Part of a small language model's weights.
Size: 10 layers, width 448, vocabulary 10071.
Architecture: rotary positions, normalized queries and keys, some layers without attention, local attention windows, value embeddings, a smear gate, an embedding shortcut, LayerScale, capped logits.
Training: 1057M tokens, 5537 steps.
Each number is 500 + 25 x the weight over the matrix's rms, rounded and kept within 0 to 999. Layers, rows and columns count from 0. Numbers have three digits each.

# layer 3 attention key, 448x448, rms 0.102, rows 153-195, columns 256-319
472520508537504491504514492452499480494485540485526497525483496490457488471483446487482511513460517515497473514516468463493474476506567473507508516526509461502480482486465527520498492488473525
532525517496485524515522494530521497492523514516493488474465459503500463504518542470497458482548488503530518498487463474527508489470517538527482518502511482493502543486521518467527515464481454
479487492521493508496511484534447475500478481485508483520469479451538456489516488519463525448452509484405512539494471538492507572505481480525495450514449538516486483514478482491538502492517490
506488495488496511482510471489487514471500485417502493523510516555540474497520486501472566523466506488503481490445518509495436534501496449513500520539509502488479507489487463484533523461482527
527520531491466524459508510518557458459558493474496536473543466545540476475527502500488487523515487490510524505493493500541526459437496494483501517497505525509517484522493505493513544496475488
540527506516517466509512525532498522516494511478501458489543498500507499477459503493461482513532536568529521530509511518483515471464484495502466468533504482507518523573506502431460496477488505
548440458500506488484531480487519480488494533490505537514472482477499500504465491462508542474527515493499513496530553470551467513489508498532474486486487442533503477523520441553518521495470477
479470470497517496520510496513511479480501473493498530466486485454523495531521509505506515461479504488515503524499512462508508496496490481497529507508515513549527498485445472478477534485488484
454495507507517538503507509468526466520528516491456510483549527500516541496485508525522543498476438504537492507541514482484536536513499488533509496482498461476526511503500487554519481482536490
510496513492500491477490500509508482532483490532505505503482528487508477504485509519501490518506525497509498513553535502514477482505502529520515491526484506505491488528448475505490496487502497
536504479477461534530554514500530534530509489485507504506489498495525509531496513483465525506483506483504484509509509480522482491482510499507506520499530527547513490492549492510468534485512490
523499545484503500495416490459524491538506495543473510521510533504493501518508508485469498513524478495518494500497470535457487504488519506498509482491517492475490476496495519541502484523492497
467483508500501493461524493486504513488492475505508540511513498508565501478496503456510531464495510488500496500499480533476504498544506501491489528481453466513474530465527518508499494481497481
477528508493480488480530490475530515506474474501527506521522422525447441547540526520488518461497488526485520489497519548476450477469451491539510463518496508508495492547482488445534533516518526
460508513509475470507464501513511495512504517506486484523508514535503541514551503509528520520493526475493470498498475503488524495532472498519442453459485474498502498516528510507479555498501528
530499459500513494491494527519513492547495522508508499496518512503467500501537514507518512490485470471490519520527528447496527499496542496515538545494523537483523485507455523492477485495512475
482491505504502487477515471495497516546447500490518519543490514496507462511497482513517507508459518485469533472452485523531456457482484473475495475519476463497499485491496475489521492469524522
492504459464523494507495528503529469538532504513492521440505522485498525502491492523512501501508470466498454506489479515474529528490525510499501512490510517485556504491481540499458504503468537
520521501527475496535499506498516513515520509473550478514519505545508529543505525486514516502484503469505520508527518511499460477463492531511514529462514521496497498490482490476516499477469515
471492493510506520529480522491549483522480490524514512515527463531494503482515480461460541487523501485515503519454470485478506490480518548500509530527503492496489528508500511491493467493470511
493480488512499480462529523518496505488500509470487503497504444506491503468470507534537496472510472479523523463524483487515483533495550492512514514461487500454519484476481494499487528490509489
494475497498480492493487512509501481519474483522522480543495510499504492471539502540507501485487489474552499535498513531502509525495481475477507473529490457538501495532513536509473483469514487
422529511508535507473515511494464513509476489468488484479486501490500518541485496523466534523496544506482487521521497497493494443512521524539471481461529483527490482517538521524513481501493508
468502529494504497484489458519513490524510493482485504480480506474520512512478477483492520533528471511491498514501524481482514489473522483533487518511546482508491523525525571488484530469509494
446492569525540464498464478511520504523509525506526531548516494481492538492517466513445499525493513530514519478470506551507453488444498514509489488525497490479485456440510482504521499517506505
506496492483513512480506471497489522498533493494534518494482517512495530518511491510500487490497441508502515533474513458538489500457514510452512498488502505525501486538492489484502494509498482
492514460496490515510491488513513504537470462475492546481502483519520555524485538510522465503514545545483522482487510508478505516516461483515472474485457500515491457526523502489521465485515487
514487466507530518496493469512500480481512531460490512507515552505505489494464515521532479480517517501480529509518496502484455493498502508503493535477521463526483467462501504495499508475507518
487506536538503511499498497516515514518485450492503465499514482502485493482518505532469514480517501510490488496512512531510516501515497460507506500488501495514468499495480493477499526483516522
494501472506529483473502503513482492498504486506497481493514502507471477497483450511509470495491525550515501487482502489528482484509477489512496478507509475506508510472515488460483494492471475
501503488511490488511526500503504541474490495497529512506503506542468543490500478482499502479503521479520495507511479534502527463482565478474496512500506525521457475494506490511510484464507467
502521474522513511481478455520490505474509475487486498496542497513488478514558519474490492458497488512525499504481463479499477521503468486534486497533467485459524492505502474523499518496485482
511496463504466521512486518513500494497511508489472494468497530487490482504485508508492459535469536491540523503478513509529492483546464473510477510547495483451516470498530515527479496527506498
501495506485525472489490436512515494486495512469514484489508482501492513499514498559514493489468471535511498476534473523488500487486501489499449495487512445502526509472514499469522509524503518
505503512521522526497496513478529528489478506476462490512503549530549532480501483510487523494471530482438475480490490488503526502523469475525491479508487506481514493469494473483487491486508490
482487488507480497474501479470463506523475532510454512472510499520490484493493491544495464475503533515459489530504483519481561516451556480523464510496473513508534524521505522501520522509481473
463497541524494465534489505520436513516494501498487539501523466494467519526510441482493501505524504477498485498508513518466501507454535498478501524510491492503500494507512520551475500524508516
494502533485491497489495482468516491456463514525487468520458519522491487459518460489478507483507532481512493546482459497483486527547465488451459492496531486515546512527523501493493511501468498
506523500518500526464475525514516495536473536464487488494476518456498534486489490483555466531510526476507555522490496529487502473545484537524535505522500504493499498476499527491478479517453490
501486489508470491500543485525537498519503509498485535499490540519501544475524496497519495484505463554510499468489502466487487478469543489499524497520514488476522510512493489527493508527446471
485504501503527506494455533495509540508464510471468504455488474516497478507460434471473486516525486459477542506517505525474451498530512513510458485492506546543516492494540500470535503508519528
495464488501520501546492495488525500506487483534508476537464506511509496490506512523536500519518534529545494450464496496507540473498541501468498494534515502453472497500497524515476545500497496
515498468495487500535512515508525472473543516528568521483485461497484516474520518551525518504461495502553499475488510489508495493497513505502505545521502504502518513517496493527531504489490494
# layer 3 attention query, 448x448, rms 0.106, rows 154-196, columns 256-319
539485467469479515496533493526515473530513474513480470534505535425460464547491522453526494512470513516501488483481512498488462528492501492505467522487491511516510517505510479539487483554525458
473490501496525491455469525460508490489502523524476449528448490482452488489512491470452527522506525421507511512528491517438485545506504518461504503494485479541479495523520521475505496486555530
466467522507534490495492466475518523485534506510531545477506468501519498482486496522484505529462497526449491537521528532503468445532465495492480486459508495481522480509510536518516540523480494
496499507489509488488519489517518514513475485505534477535467506447464545476483523549494510538514493522521479516520522539509474547499487490462486529537458513472508482443514537563488479488523475
447457534507504482514491532490488468492502458529493542458547453482466515483545451534471536496446535459459493547521475445540528499520491499497441529505534469455488498537509534465477512545526538
480508493501526504520511492483428564450482481490493537544513448534500538462510466541517459493459476513491509471485552542462493507522519477528455479431504446483543470490516548483524515533484524
462512508482511528489489469475538507527513519514508539512477494467477473469496519507493504528503489499477496504532490485501495537473498530501501494492526512483518478486522481498516513512481520
480509498487505499494493463499510462496461501520503507467489493486453496504468488509479478500495514455481497480500507504509511487497523509499479502537500472502506522467504481491486489458490510
515492497508520523491512478497481509515492538470495512502513496541493522457523487492512515507516556528469484523525537509462535517530483475495511489490503495481511494494485510502495537500525507
499520478492462487536505496511532509523458476432508487538517512543473498516531482476484511506468515506511483497530459492486517498507512486491524499474485520538498515514510510493509503526503509
489445505459531506520510523500467509472484488539490497489508475511504499504490495478466491537490508505500518499507517484510529507504495514521515503495481491520474474519497517487479502537495518
456504484508502477521509520546504491503469490507492501482475526451540497468486470495545486503489491489501487474500504501549501502520470500520509497513521485496478499488509538504528507495493498
429484458479495517513539520497509535502518499468521523503514444531524483531484514453511473465507517515481540488483503465498520465530467477521505513489481495493484501539455500492470524492480517
432501530507472490519494498446489513478507530482528530538544498505506526489518479499514530500506525507464483480490497498501527482555515490521496472488513482490513501518516525494494503489523488
514517526520478509507507504490520467476527485539509524535474499513530522505508532488482516505515500518521484511519485486469472486508486512507526521478496521484501515526513497490495496491477496
503489484519515501503477479499502477494505500479523481521529489501470511486509467505496477520523514534489528487492485504500474496490483513559531543520515536485500502475507471512509474492472526
486500514484481483484500484500513497488530481462501506498500491527522485511490524492527527483497524516481508513498509503523502495514521502494489512522495466502485511496514508509473493488481485
477471501489490515507533473501506528545499498509515477483517498512545511507504500499495492508480510495542507505525470520498500469531500501512505480495479522505507495481471491500500490475494503
508501483489489491525485510495470489470460510507514514506514472483493493507496509543485516490514483459481499468514511463516491502505487489480518508518499549497515508540509525475506544530541482
501513532526503510535476484501477554503491483485498505503506482509513533501499473532539495494474518523492504471474528516509502493507500515489500502523532496508473503500521487500498532513486484
483515500504479514488487470515484501484533504532513506493487476483472493505475494460501510524491457497486516539478497552512505506493479475478488490461470498526500472472530511493536525534471505
494498495480513515505513505507486494501527489502499473520536510502501509508521496521498465525503529509467504469502499501510499487493477498496484517497487519491502509485484536517491500475489491
530499540518542520505501499533483487520507510476515475501485476496518485466498508515483454480512495497536502500467528493480496531465510479468500489499503518486482517500479502502483528537515482
465472520498526495479509508506508477508515490533504511540500483509516485511493502553512459485496495463496504477493508529492507531514507483508543522499485493513474489492527496526487490473495492
502523540500504473516483496517478544529452491507500489491489520532461498494488491480483501471508493502515533507512515533511525498501522514469523475476508495522528520513503486529476521503494476
500510475488514513491503514505481477498487494492522487501503489488507509483508523525477465483502502530541500468482488507476517488509497480495501488495467480509539474488497526493503529483498527
493486512503517494494489473486502483499503510479514504489488498471500504486501519533477502506524538510491492507478484560493486513528506491529490505508499487500493515452487495503482483509487518
508535488527490483497482521480501475499503510479494491491484504503532500510480541527488527478451508512517510516500504546492498500523515475500508483481487508509520508477516477513502502493516502
465507490509526490510495497436474488500533495523506497463520499515530507513481514542512506470504470510501501528526512477499485500541500503504496490505485481480487503545497501492473519505517512
490477492524501491500509518493496515492540471539479466493526525542510479475520512511499452501489519505478491500471493508515507505515495544478507506493472494532481495479502479489504517470495497
452528485492532488514525488524502522482499503487486459505491460504510496498494470506514527475473518504491482533493540504504430469534521487516518510496456488489539502501471481515498526469489466
495539480484507514512494526521530535511488525523483490473468514492482507474509487501529502476511474493496493499491492493544509485473468496485481501509484529467486506513505501470484513495506495
484496516475494496489501519467528507487480498503489493453514522463508522521489512497501506498479522499510483507499497513483492503534492498487489489516475490463511530520473509477480513466474494
493488484517492489495463507474501463479522496501487493496501509492488521476526479515454485516510517488466526482493499508512500487515495533511489499501465505491509485490525511509487525498511515
511519503523500525501499463506496498497526498526483496505509484502501532499505518500527511467506518492471508499496484528499492476513501524523473502517484494510479453506495504493500497463529484
523509509489494520489536475518478517496504500530498483516510509503520501514510483506505496476493508527494494509490514501455527520476516508514493537491506486478479505471462519513505515490471493
511487507498471492499450476491491494490504499502504463494512509499502552484510501496485502504496513496512464486487518492530507484522498521494505472494531466502504506512467515503473522511480495
476463462506488472490465497496506496455559529516477541497472486491507480506488519503502507525492464504500512493505475525492478476503475504540524472517501535486502482499510490458491478499469459
467490517499499575564514485523496455523536537525559469448501482498533548522521507485482548495533493505540527461434522544531521478498512514577469495491499487501553523551449433488478451516533454
518496471516530467480446516514483529524478510504469529512496513513481487489503522487492483530509490498466512547549487504498477464484474497492504470465454521501492454479513532510521544485500532
456490511497497514511535484515522484513493447491516465501497496495514515491497509503533521475480516490533499461483511525511504503519510508516499475521492508499499509525515492519501483534506482
510498482460511543500514467462524473504518503488525502498480480493549527517522475482518533484510537542535492508462524520499505489508543534520528480510464500479537474512474507552495489474491509
497469513501501464497537483512500546478481494497476511519481514510451492503498521496539515506493504469497525517505495497485513521455506513490496520502491516517494508496521505517518491448495486
# layer 3 attention value, 448x448, rms 0.117, rows 128-191, columns 256-319
499512537526492465481512518452502542492533472482526462493547562549528502459527532485507448495484506538537516536507517506583483515466495456509475470458479528519551482461513513514520493505457516
467481479470494489490494510521489508488508496501513474455531529499471498488498520513530569480479503510467514511510504533504481477507467465552484531514462455531469477506503507502504528458561490
504528457510521466516523475464416470526503484510514518460493495464484494455496507516530471503522496509499527464506463491522493479444542521512523512503483453509488476526509522488476535500487523
490507478477516479503511478473510494504495518498482501475498481491498500502519510487480515524501527478496523471487503534500481452515479532460474492525490512534505489473441536474493493508492527
477517516515479521507538530488456481491504496511560453521494481457471478516470459543462471475482548471497524482486504507519503536543507474503485454484493489488499441503523511467558525457522505
450451479507537452492545488492482476429458526549465486533481504505500536482500522522518508484504514518505460475514511448518488527453508520505495504488519459524566499510476498541472483500501503
495491488515549516525483501462484516485524514550576473498455532536460511516488491493510505486559515541558553524526503515520489544493495481485508542476558497466488489499497459514499545510502516
498490466477452536480497470506501440526473474501482485493500497491485508523503459523543501473536502465466486480490504499482575552518493514488509527509449496482527523498510477466495453499482516
494506485456504484495515506475518522525487516474472529463500501486428512490485501509555479472508511509528523503485531523440497514521510496502524485508508498474482538487485527488502529553488486
513519479507488494524516441476506470519474520490498494492458503499479520490546488527514512528533543557505502495493493474492505520503553511537500523525488511497490481471488458507550439449531511
466510529480475495485541525496563517528473480486526494482512556523460477502472460513532486488498513508482468512494473491519501498493508445497485503513503522514502501458532502538503493470516504
472561571433508472547522511493507479502481524534510522477505495506489527508460493512479493490510523493504461482461501494452510467525496527520538589502465488532481461460502503490533501495473479
483523485517471459487506523504460473487506514472516457449484453497488488538523519520550514482516488542432518512451469503493488506439507478488504506514469533503536498570514508524489499510499542
485498519486499510531533504493478496524525551467513506483532449513513487508481511472503473468504511477530450488487460487479524466487523431513491527515509524450503502545492501477486540483464512
529470475509473496545502482525472511546546520506523529491517489523481512499494491511464499517499490445523466513523540516488556504533513500469565486526490476493522523521486511447525486494564511
497470490524498536480521527481506497476525515479519499464510559498518542486505455539535507493509477489464511503450463488463512499500508556507474560486537533469480538497458472518493482464497512
500474453491474495484519522489502467490494516455511500528522529509485554527489493492494507539505511519528549511452500521533541506481503488485470512501483501511490516460542546515548493525479470
528499498505510511508506527524512468515521549554493490521462560481500507541484553498494501483520474457475488519526486482484514501487515505487496486488500526547539475493471531501476477511465585
461510534535523469513488516468521515517473528494525491488532506495533508553511449497495496477491490511512483498502450526519494500525494492528534461495523534501501498494500489454524434453497529
491514498517458486503499528485519469482475455518463511496507485535510493497482492523482503486527473518507505508571484532482481467542489516541525560476470530519527521487468484499491519489475497
514474528453520538521515501519543468524530441500546511512516492494495498511489512459513536475555477474502503445492481472507495511484493491527539485455494486481527458475531471456474489522450564
548505538504517480516546500479472494460501495464487498517462588469495494505437522489487502522465454496528482536480540492462525471514493495481503478494533477525467531523476486476495472449503507
493477487520510477483503453569494553492555516478493491534456518491485435525495481516522475468481510484487462484537533474527505497444500502489476509522504506471539448476477528477483530517483530
548463451491512476472446500477531509441511430502497544518524515528505525505489516503493501517495535520473482490556515534533498509490481496516464481471467432463478452497513483517504485486535536
510511494447525501495498497537534476514506520529466448491529501498506552526492446494524504493521487486494493537487519466533503533479517514510559523467500508476455462477507486506493496513498483
496518510457483520493513519498519492502509490515488464533518515415482483483528501519506475517481547522456486477521480529501447507528493524513488479471510491450508468466555476488492470479490506
448513522521476501558488520517506474484468494520486506504488463495477529507492480506551474521490499469474459482513535526543520468468546540496432519509486518465496489512450532473502517510521484
511550475544460473506515482465510509509511549530483480491510489508483486536486547499479498527509473455491484499467495498517521511523461531500444511513512485518570466509515510504471507515466465
517473487492454537509506451469486505492497468501544531474536447421495503515511450562514494479499465478472497473528432484465497518490540499556516488493459516514538482498470485453509491489519460
442514501509482445490522523474460474504498537500497533447511484494494508528503580503539486516452502460511515500533505548526450515507491468504500521524484440516499509540512496538499516491515543
509462508486512546509493495468516459520501494481465534520518479494504467546480499541506520443467497493487516465488510497488473539456533475491471510480518468506523499523525575469512504519520536
483529484523504504474481520501509500536536508507476526495507446510502512489529523549516489500515474495469518515523491508498488472532520495498503498542498478520534487455519538490521510510504468
510516485490486508483521502495525489489504486441511460512482525565514542461537521480522491463429503520571541537490549506521502494476441468497484500526481526510562494472514536493490519535495514
464508482487536488478477451493514490475519481498506499506518485545538459467518488492484500484481494497514500510538520470530475497526453488520468477536504475495492509529471465506499525465473500
501505493516502517503498471536462490481458461456515459507512513501459511525478506525530535493484543493476506525499507471495485516543480477510480468481526513514510474498464497477489565515497481
458475528498533519466492485485506515482518457472508503494508502503514490498515545538482494470521531489538547443513497519451475584518509487493520552539484537473534505520499492528496499507509491
522509515504503512513518506470476473473482493527449487513514520506524507516510481508476488546500509481499496486475471523517539471541518510509525518549472550506506506500489527477500554503537526
508487494485483521502496535537495509522474424486474548509541457495516446499485484547518461509491527506494505470492453517462517474509546536541489518492485488486484514508474544490486508473504504
509522456473512470482514531477496496510472495472497492513494538479498508533547503490494500508498474485548518489509501449506516467498504501480523505526518476526485463476493504482482514531512488
484488525485469534509520508494545463499496524496504513474498547535522514461481565492532497522487532473528489484490493485484575504501454478547512502474509500478460506481451536472479499543489496
434477485499547480498508482503456517514479493498482546457477482476494493530527499507510508449476470517510478479514505526489505524477512494518538502493468500542515528481504461527527525502527470
507506506503496500483491510509501466492485473524511521504491493479520518509481503552496456508486508427479496469482519481498498538514442470533483528507496481485494496464476501535477497527523480
545504475477523515530487478487532499469512544484469512475540514523522491518499476474472505484479500486497524468490472525467454482519519531500510493452468511507460553508504500460488472508537488
494522509522507503505484453481553457514509500513442513530514496477555494487496506502555463478528518519534511538487530545540481483513460521514513490512438491497519435444514512469503506496482517
516483557522495482470502470499554483460496478552507509531511492534504469504507481518475495520506510438500484498495511530485497521515520531468492482467446450527519509536501477474503500523508543
542519501476541534480524560501496480498496507482532508471486494532455466562498451513477508500519517485489471531464494519501504494458513531546477515516494466467537529537473473483511498472518466
505520512456477500479503511495503528517474517474490492490476435533552506523549458536479512492522442494553511476477496527497478492465504490503500510490458476468494494504564470495525468516482513
497501492496505484478504512490507474499561547505500501516541518520508516517501519491468524493450494485534506482513505519495484520527513512484502499498518480474497481504465485549529466486485514
503503506476509491486523504499481478514486499507544506503518462504496449567509458478504468541518480498501505509487496492522508513468475501544535466547479515504472465476521510495574519473446472
512506504503496477509531538490507466466478547467523524509543444539543451452557496501468524506517505490474477463477513485495483503551463491455502462527497559521499529491491448475480544498479500
487505504475531484488504508514475472454512518482474552481472527521491470556507518497507529472496530507477472512474506525482509505481489527495551472540498491526471536515497540511509537476513512
500479518466504512515515500496490550515554482491490480483510492480482508506458540520523520477486512530438480500526479542455516478466506473506522571523473491473487497517523444518509489520502534
522502533503477498478483532524454472491518543461503552442527463484490492493517499447509510493489469534505486477490519502459489535532493527523533500516486483435498525464509507519520474496536515
498497522533483507555505506498461530511472573481490529493488518461535491492529511503445504523470550450521491487529525462455544519516394516470467489527551507473517520475514478483528479537486508
515509496478511496533479403489473516503490445500545477523554484495515504519504507522477511505475478501536513503489443496512501516509468479468468530544513505519496484491484480478494482467576516
524520501476509541496482486522454489510503457522482469512521489506493517503500510490446478499506537467500480497442521475549453484470515508530501509462481531496456528468509504513516464534506527
501449509514531555490500533448514497577455533490475486507556457512509521537487496517525524526518528484464480465482482491453465468508504482497528532482495548542502450513499463482473493491517509
539510576484497489489452472477520538549516544498503446522499575485517463501514505504464504531503504443470505495535513527551575456478522504523496489518492535541538493505472519502500491493503504
508505466541521513514448523528501516517512481502499507479518457466481471496542472482527533499509548520502517525493481518545533528525469488544422486496502484493521521482481488528516461564512482
474497537504507520530518495518524482535553502470488552528479484467507484446487513538493491521505539486475511480502535465528482495452517490535484504514502546479484530465522505522476520481490483
503521491454526514531512481501483480473445505506477507516530509501504517514569481499515517540503517512466493455507514537521544480504464518488515515524494500441484487469496525489465475473483509
491558525542433481507487498505484512469453507515502464496514516525494468474486516495488481458488519487524467519502501512507510505486500482529496553459473504454525501513528500492519466492533453
501486471490493492506483495475515511479496508513477487519522481471493487508501481493511487516516504537546525488524498466518497501481506466460487514492531514519524497488532544465465542457466457
484570490462492478473538465528491497502473451496461484522496504494480493511498471516491524491466504499525493465516485463500495499496478519532465534485540452499464520516515557453430503441455484
# layer 3 attention output (transposed), 448x448, rms 0.113, rows 128-191, columns 256-319
471517489459490483468498513491523469506508445484495476487482508492482523482496487500520467487492515523531488543520493511482495472497519499460468508522505517485526513491504533525507472493515492
504489530510483467483473484503479505515513494522539475468491519524499481507492519503514545472498497490494516505443498513545488512489487488453475485513495476476484494496505505520460466515492478
488504527519556483464477481532489497531477493441467524499492504521524495485516548520496553472464487550486506507516541510478485513484524519507517494466492479498503462495514496537483553524504535
466512508478457517508539445524480482467491489527484491472522481499524529492485547464463520478532526501501506493531493524471515496536547492554512490514490466522493482511501490509495474508496464
522507516566479470515518551475473531545514521478499533470474481504453485523454500522514519508438482526499512520508474473497496534490484507506457474498476527472499478494462495558475514550485476
520498541471491491479497500489460456522490525459439486520519496490522494479493479548496517500537521479485483492478530486504464534464485488546467507523481507506512531492508470493514472508543460
521557486474499471526527528463531493532538535529477515578481509474417529510479528491456521511519484514529540500551540489520505525509481505512487524503469495464489500485512510511525541483515496
494527509520489510527466498527481487509499512508501517499506494516508500519505572501481528510458464502513519502494527524517461537479525513527497493502508520540464498508517443515499489510523508
490493507509506525482498492488467476483511495510474522522536506505471487501544499533516568529490525528512509498497505537512491505513459522493516510505500471487503450461487473513491502466498470
499509502516477451510519480494519487498485505531506527522494504476499503509478523526490496491549493451435511479541514523490477504492450489467527491485511504525453489492528448465461499479458486
505497535500486488474473540494499506464539493528482506496499484491532492503487468492454515527502536491482495465518465476541492526497469487483505488488500506502516496501473475486534503482539471
519463476532528499533476471495514505503539482504492532516484468540497507523535539587502538559481491504505481515490460528523473522549508501499532492478492523478500463494471560482517486495503525
533478513539529500456500494510499495502504533489484540500505492478455494477506549487446515517491541497508500482495499501524507525509505511490494502536496484473499528467454513511535496516469507
488505503479467535502505524487537494543494534490530538468524467469506490525521503515479478510493516491469515499464515496455465501505511491541476495503495471496509491489460505427499508467435525
480505474509464510520527511472517496547470539499529531487512501505490509486482490489500508523548411467465504513480428480503493530514499486496486480505450474517476500515502517514510493504501482
501467516475502496524527498517503501493494504485514534513550514506494514512480498483501503484497504493483464539513511487542509503516530473522480505470525520499476498501520520524470514532494477
521518495489523508481486523512506485513504457559486509460457451486480493528534476519491512516487485503474465495498520515536514540507501501521500477535493515527486503517536499473477480514536503
524476538542507451458522528487434506508508480535505502492511479521505497486493493501509512505503522479488536482458550557490532479554459505477495502467497477477510531510500463537526549474462469
531522507509425451516499501502539491453492499488516484507501486499519475483473529472509503523470498455473553502536531518553525498527534475484506534453524518535477468463502525489500517494487486
447485526525520493509509515476489480484490485496465522475513498524489511459507479512486522474495502520467534510470552505509498540526528534477512517459490478487490544490488490490514525468491526
493531514497524516446505519517552491506493498479544490501494531473503508482505523499495515514492495467472460509464516514497504484488501510492487499502480488458521527475478463481500522496499530
441490518468505488479472482505540473484487487506468475534433488541488487467503541495514493501459508520419474479530498509467484493498522535483492500497500497516517489538478496518510469518516489
519502511538472512512477509479526464497519547497523547480485503506497488490538475524521510515499490468498512525501475445511512434488505534504473523502473486504483480496497525509494526491520480
485518502508508494524507541477483511475529492491505500514549459516488486498507470481527502495506513533512506522494503461446498475484509462531471524496497513436506491530521515509484547479494570
497516536516497499477484507461535463508463502512504463478523487467484492543521511479506512477478518511514534503531493475514500516519480493511531427471553450493479471485478509458491497462500478
542476526513490478521497546522497517476458532529479467471515510533493500499523499522500520565521515455528504485478498508482502457538494494477501521562492498468475507504485508514475478508501514
509442510484497473554471583486499459485423520503531522500523498508497453496523524483455470489486496529531416549514499508511487470484439477533521533483495536505531527498533492498526498490510478
489522480526495454508513513492483491506501464497532514434505512506470544543502481483476501475545468510526512489509460486507496506508514530567464469541463466527537479538506528536554472458493489
524504527466506417536475454466520568511507554476476494442438520518558496479506487518481540491488459484539492498468527486486497496514516529492505509535564490503536477519469462498502537464484484
532516514512526496489471465485521508485495505498446491518583453492486452458495481484507501491562502502507499468471498525488520496573507469484502505550524504458500525471518549471472502441487507
496492471490491528506469514503523547509449466470482536508502488479505519495505507500518472487517479504456506541437471481521481512498489506480484487510481492483470463457503510490487526515479471
470510411479483496476520504516482506497513457450546469520526548487545489508518506512532498512534490509502502515490461498491488494468496500505519500534528493481500477493469457488539524517553498
524487455515482516523505501489506518505483446474508518483499543512507526525530518462556481471502511497536448516458520531490475469475499494477520494512467487534469501503524492472502471474531482
521542498471535480506487519486510557513526466505511474522472459565498457499507507453464491530508492502520463500479513492473461521472446487502494521514515502443516526515557473468487481470480456
497510460521548500498461516472480490526499509477462524502515513485493531489512517485557490516513510475523462504532513542478492462505510519511504489492501448511493505500463471514467480473486480
498475510493521466482538501500491485518473469483536553491515500488457485491507515530507533490457491453466471495522533491501514533470537511488540531478510530509521495486513480500453510527508491
502482485497482467548483488497528504458510473501506534486497469515490502515486472466502513491529514471505475515500490481492513501528513516492486493492523481537471507523500486497501487491490492
489476543538472510516478457480482478502520520473509474494512507501476535498514505517546515489450495518540500485496517503498507490524533476494470462517502514472495525484501509494538517469480514
483474538483531550518477481469487499533499520498473513491554494480482470501518561532502471506500488457510500515483491491541500524507484511493489497486507481559502480453480483509488527494486514
453457538510478571529482528469512483483486444516509475487464495517509509483504490486504474474498498485517469538519442513445452497508489541487490487475499483461480482478477466503540447471483498
480526513565477511482510506514530520510503459473503545536531486476471511479444516501516527501510509518481471498515515499491495534566484517494532550500527495497499549494493483496471536513484483
513492495563454474503535524529504450534513470483457508514508519476493531484477454502513476490498503479531513558509469495502501510506504517509466482522512561511530511510480514507472486476504513
469465515428487526501528484528504516493528466462499481500504507482471500491497483483490503515465512453495499454519500431519452445498571509530498493465476525513421515476470496491496496472488520
511479485518512489452506493510454476498531469491504477521506482522508518504513513549498495499512492517518494489487537447495473496472475458497472456476515476521518509478468493519521467511525534
495518531441491510525512527552490508521506476500497533477484449509471520491491448505515518491480505492472509519456511505516542478477524521485501449526471492506469503530444485471462473451473524
484530544534504461488445529495490507447518464490497472528486474481487498492474514489522493463471555501480494520510514540513490530474456518520486458518430484505491492517515509445530512498509496
526495526532488517486515422504519503489521533493471487491530506499506491503523505497492494510492562472530505475500510512503506518521465464520511536509512518494465482483517498475541543540485538
469552492488494480486483478480513509514515497524508497506519474529462475519493471484492475469482513479519495531489500510548525456568529479495521480524475491496522510494519527493459475511519476
522519515509502505498498473502554538471478486486480550472481536499485473498522484482497489517485473528491541501453501522453464511472527482500457482520487535485536491463456570500460509451491480
461507504515540492514496427467473498495474485487452479566547506460527515477493493512500500511473495523506497498480495493483482496458481508484480448500470514465500535452509541495495528496480524
492540508472518516502548497490478491468521514465492504500482520496474507499469495509486463507492511470505511505523471516506517516532484523518506504495537456510488483513445526494473506510485451
497474544453473489502494495467573514511524514459492536447497490508511500547497485469544531515508522554499517491494505503499486521488534511506512513517472482435475497509539466512483555478525491
527536495517512469506484515495532469504481470502535530524480478492496487541487455529525501456532490521524473472499475463506473513544480479535511527479510542498494523456476503518524458513481464
513543511498466501519483495497534513535464484525520451511543463497482520513452427427472501500526501472488489509518508484459496541535494479516530478493483492505511499560491494569481520541468521
544510488496501504503521497498553532536511522522506491512511520503499509501478501464519522510501477496532475492532455502464531498478521522457497523487518475455496517499526502455518473465522451
472509550499482446495484477511457504506504479529479458528522500476504451509469478502476484522496525540511482499524439498460481497538508488539472493519530524539503494504539507482444452493503489
543462521498499507489516498493502491474497535451438513445535477486472538498502448499470539501478482491524537498553503491493501499489502520503508500511486471501554477496520488494505492495488543
501499501512464507531481506498495500485501540530516523499495519481547504492486519482484446485522488512484538528517527530480518486510472528517504494520502531472498494494525519502505517512536498
501505488507465490490508498544506507496474529490542475483475494505544512448501523505534538528532456483427480513501548499513507494496476471539478513470490520497513513489507505507459515511491511
498504475477515501521484540531536544488509527476538496463483541500526466515525483519491525485476541523484502505520438520513483479478481519482493499492494483500526511557483499541501480515485531
494532448473540460499519507531460468499503511494516474526474489518526485505561465475480465501526471546478470476479508464497488534480503509484515501496538509495535456505488491501500489518458514
566512468512517496507485525474479483465475489458460489512476512498497496506510533502490455477529480480473530512524558512545467473445491554484479464464482531503509537504508462517510489553540492
480536533508508501497457556517506513521509523523543509513510515506511501502488492487509510470548473492542494487515501479513569531508530535527502471504463532496494506518487503500468474507543554
504487542508508504465456502532524530509526543500505536498499468494520487478473504481507503556494502524471512536513542522522492517492480483496487483487517483515519539496531512547500483478528494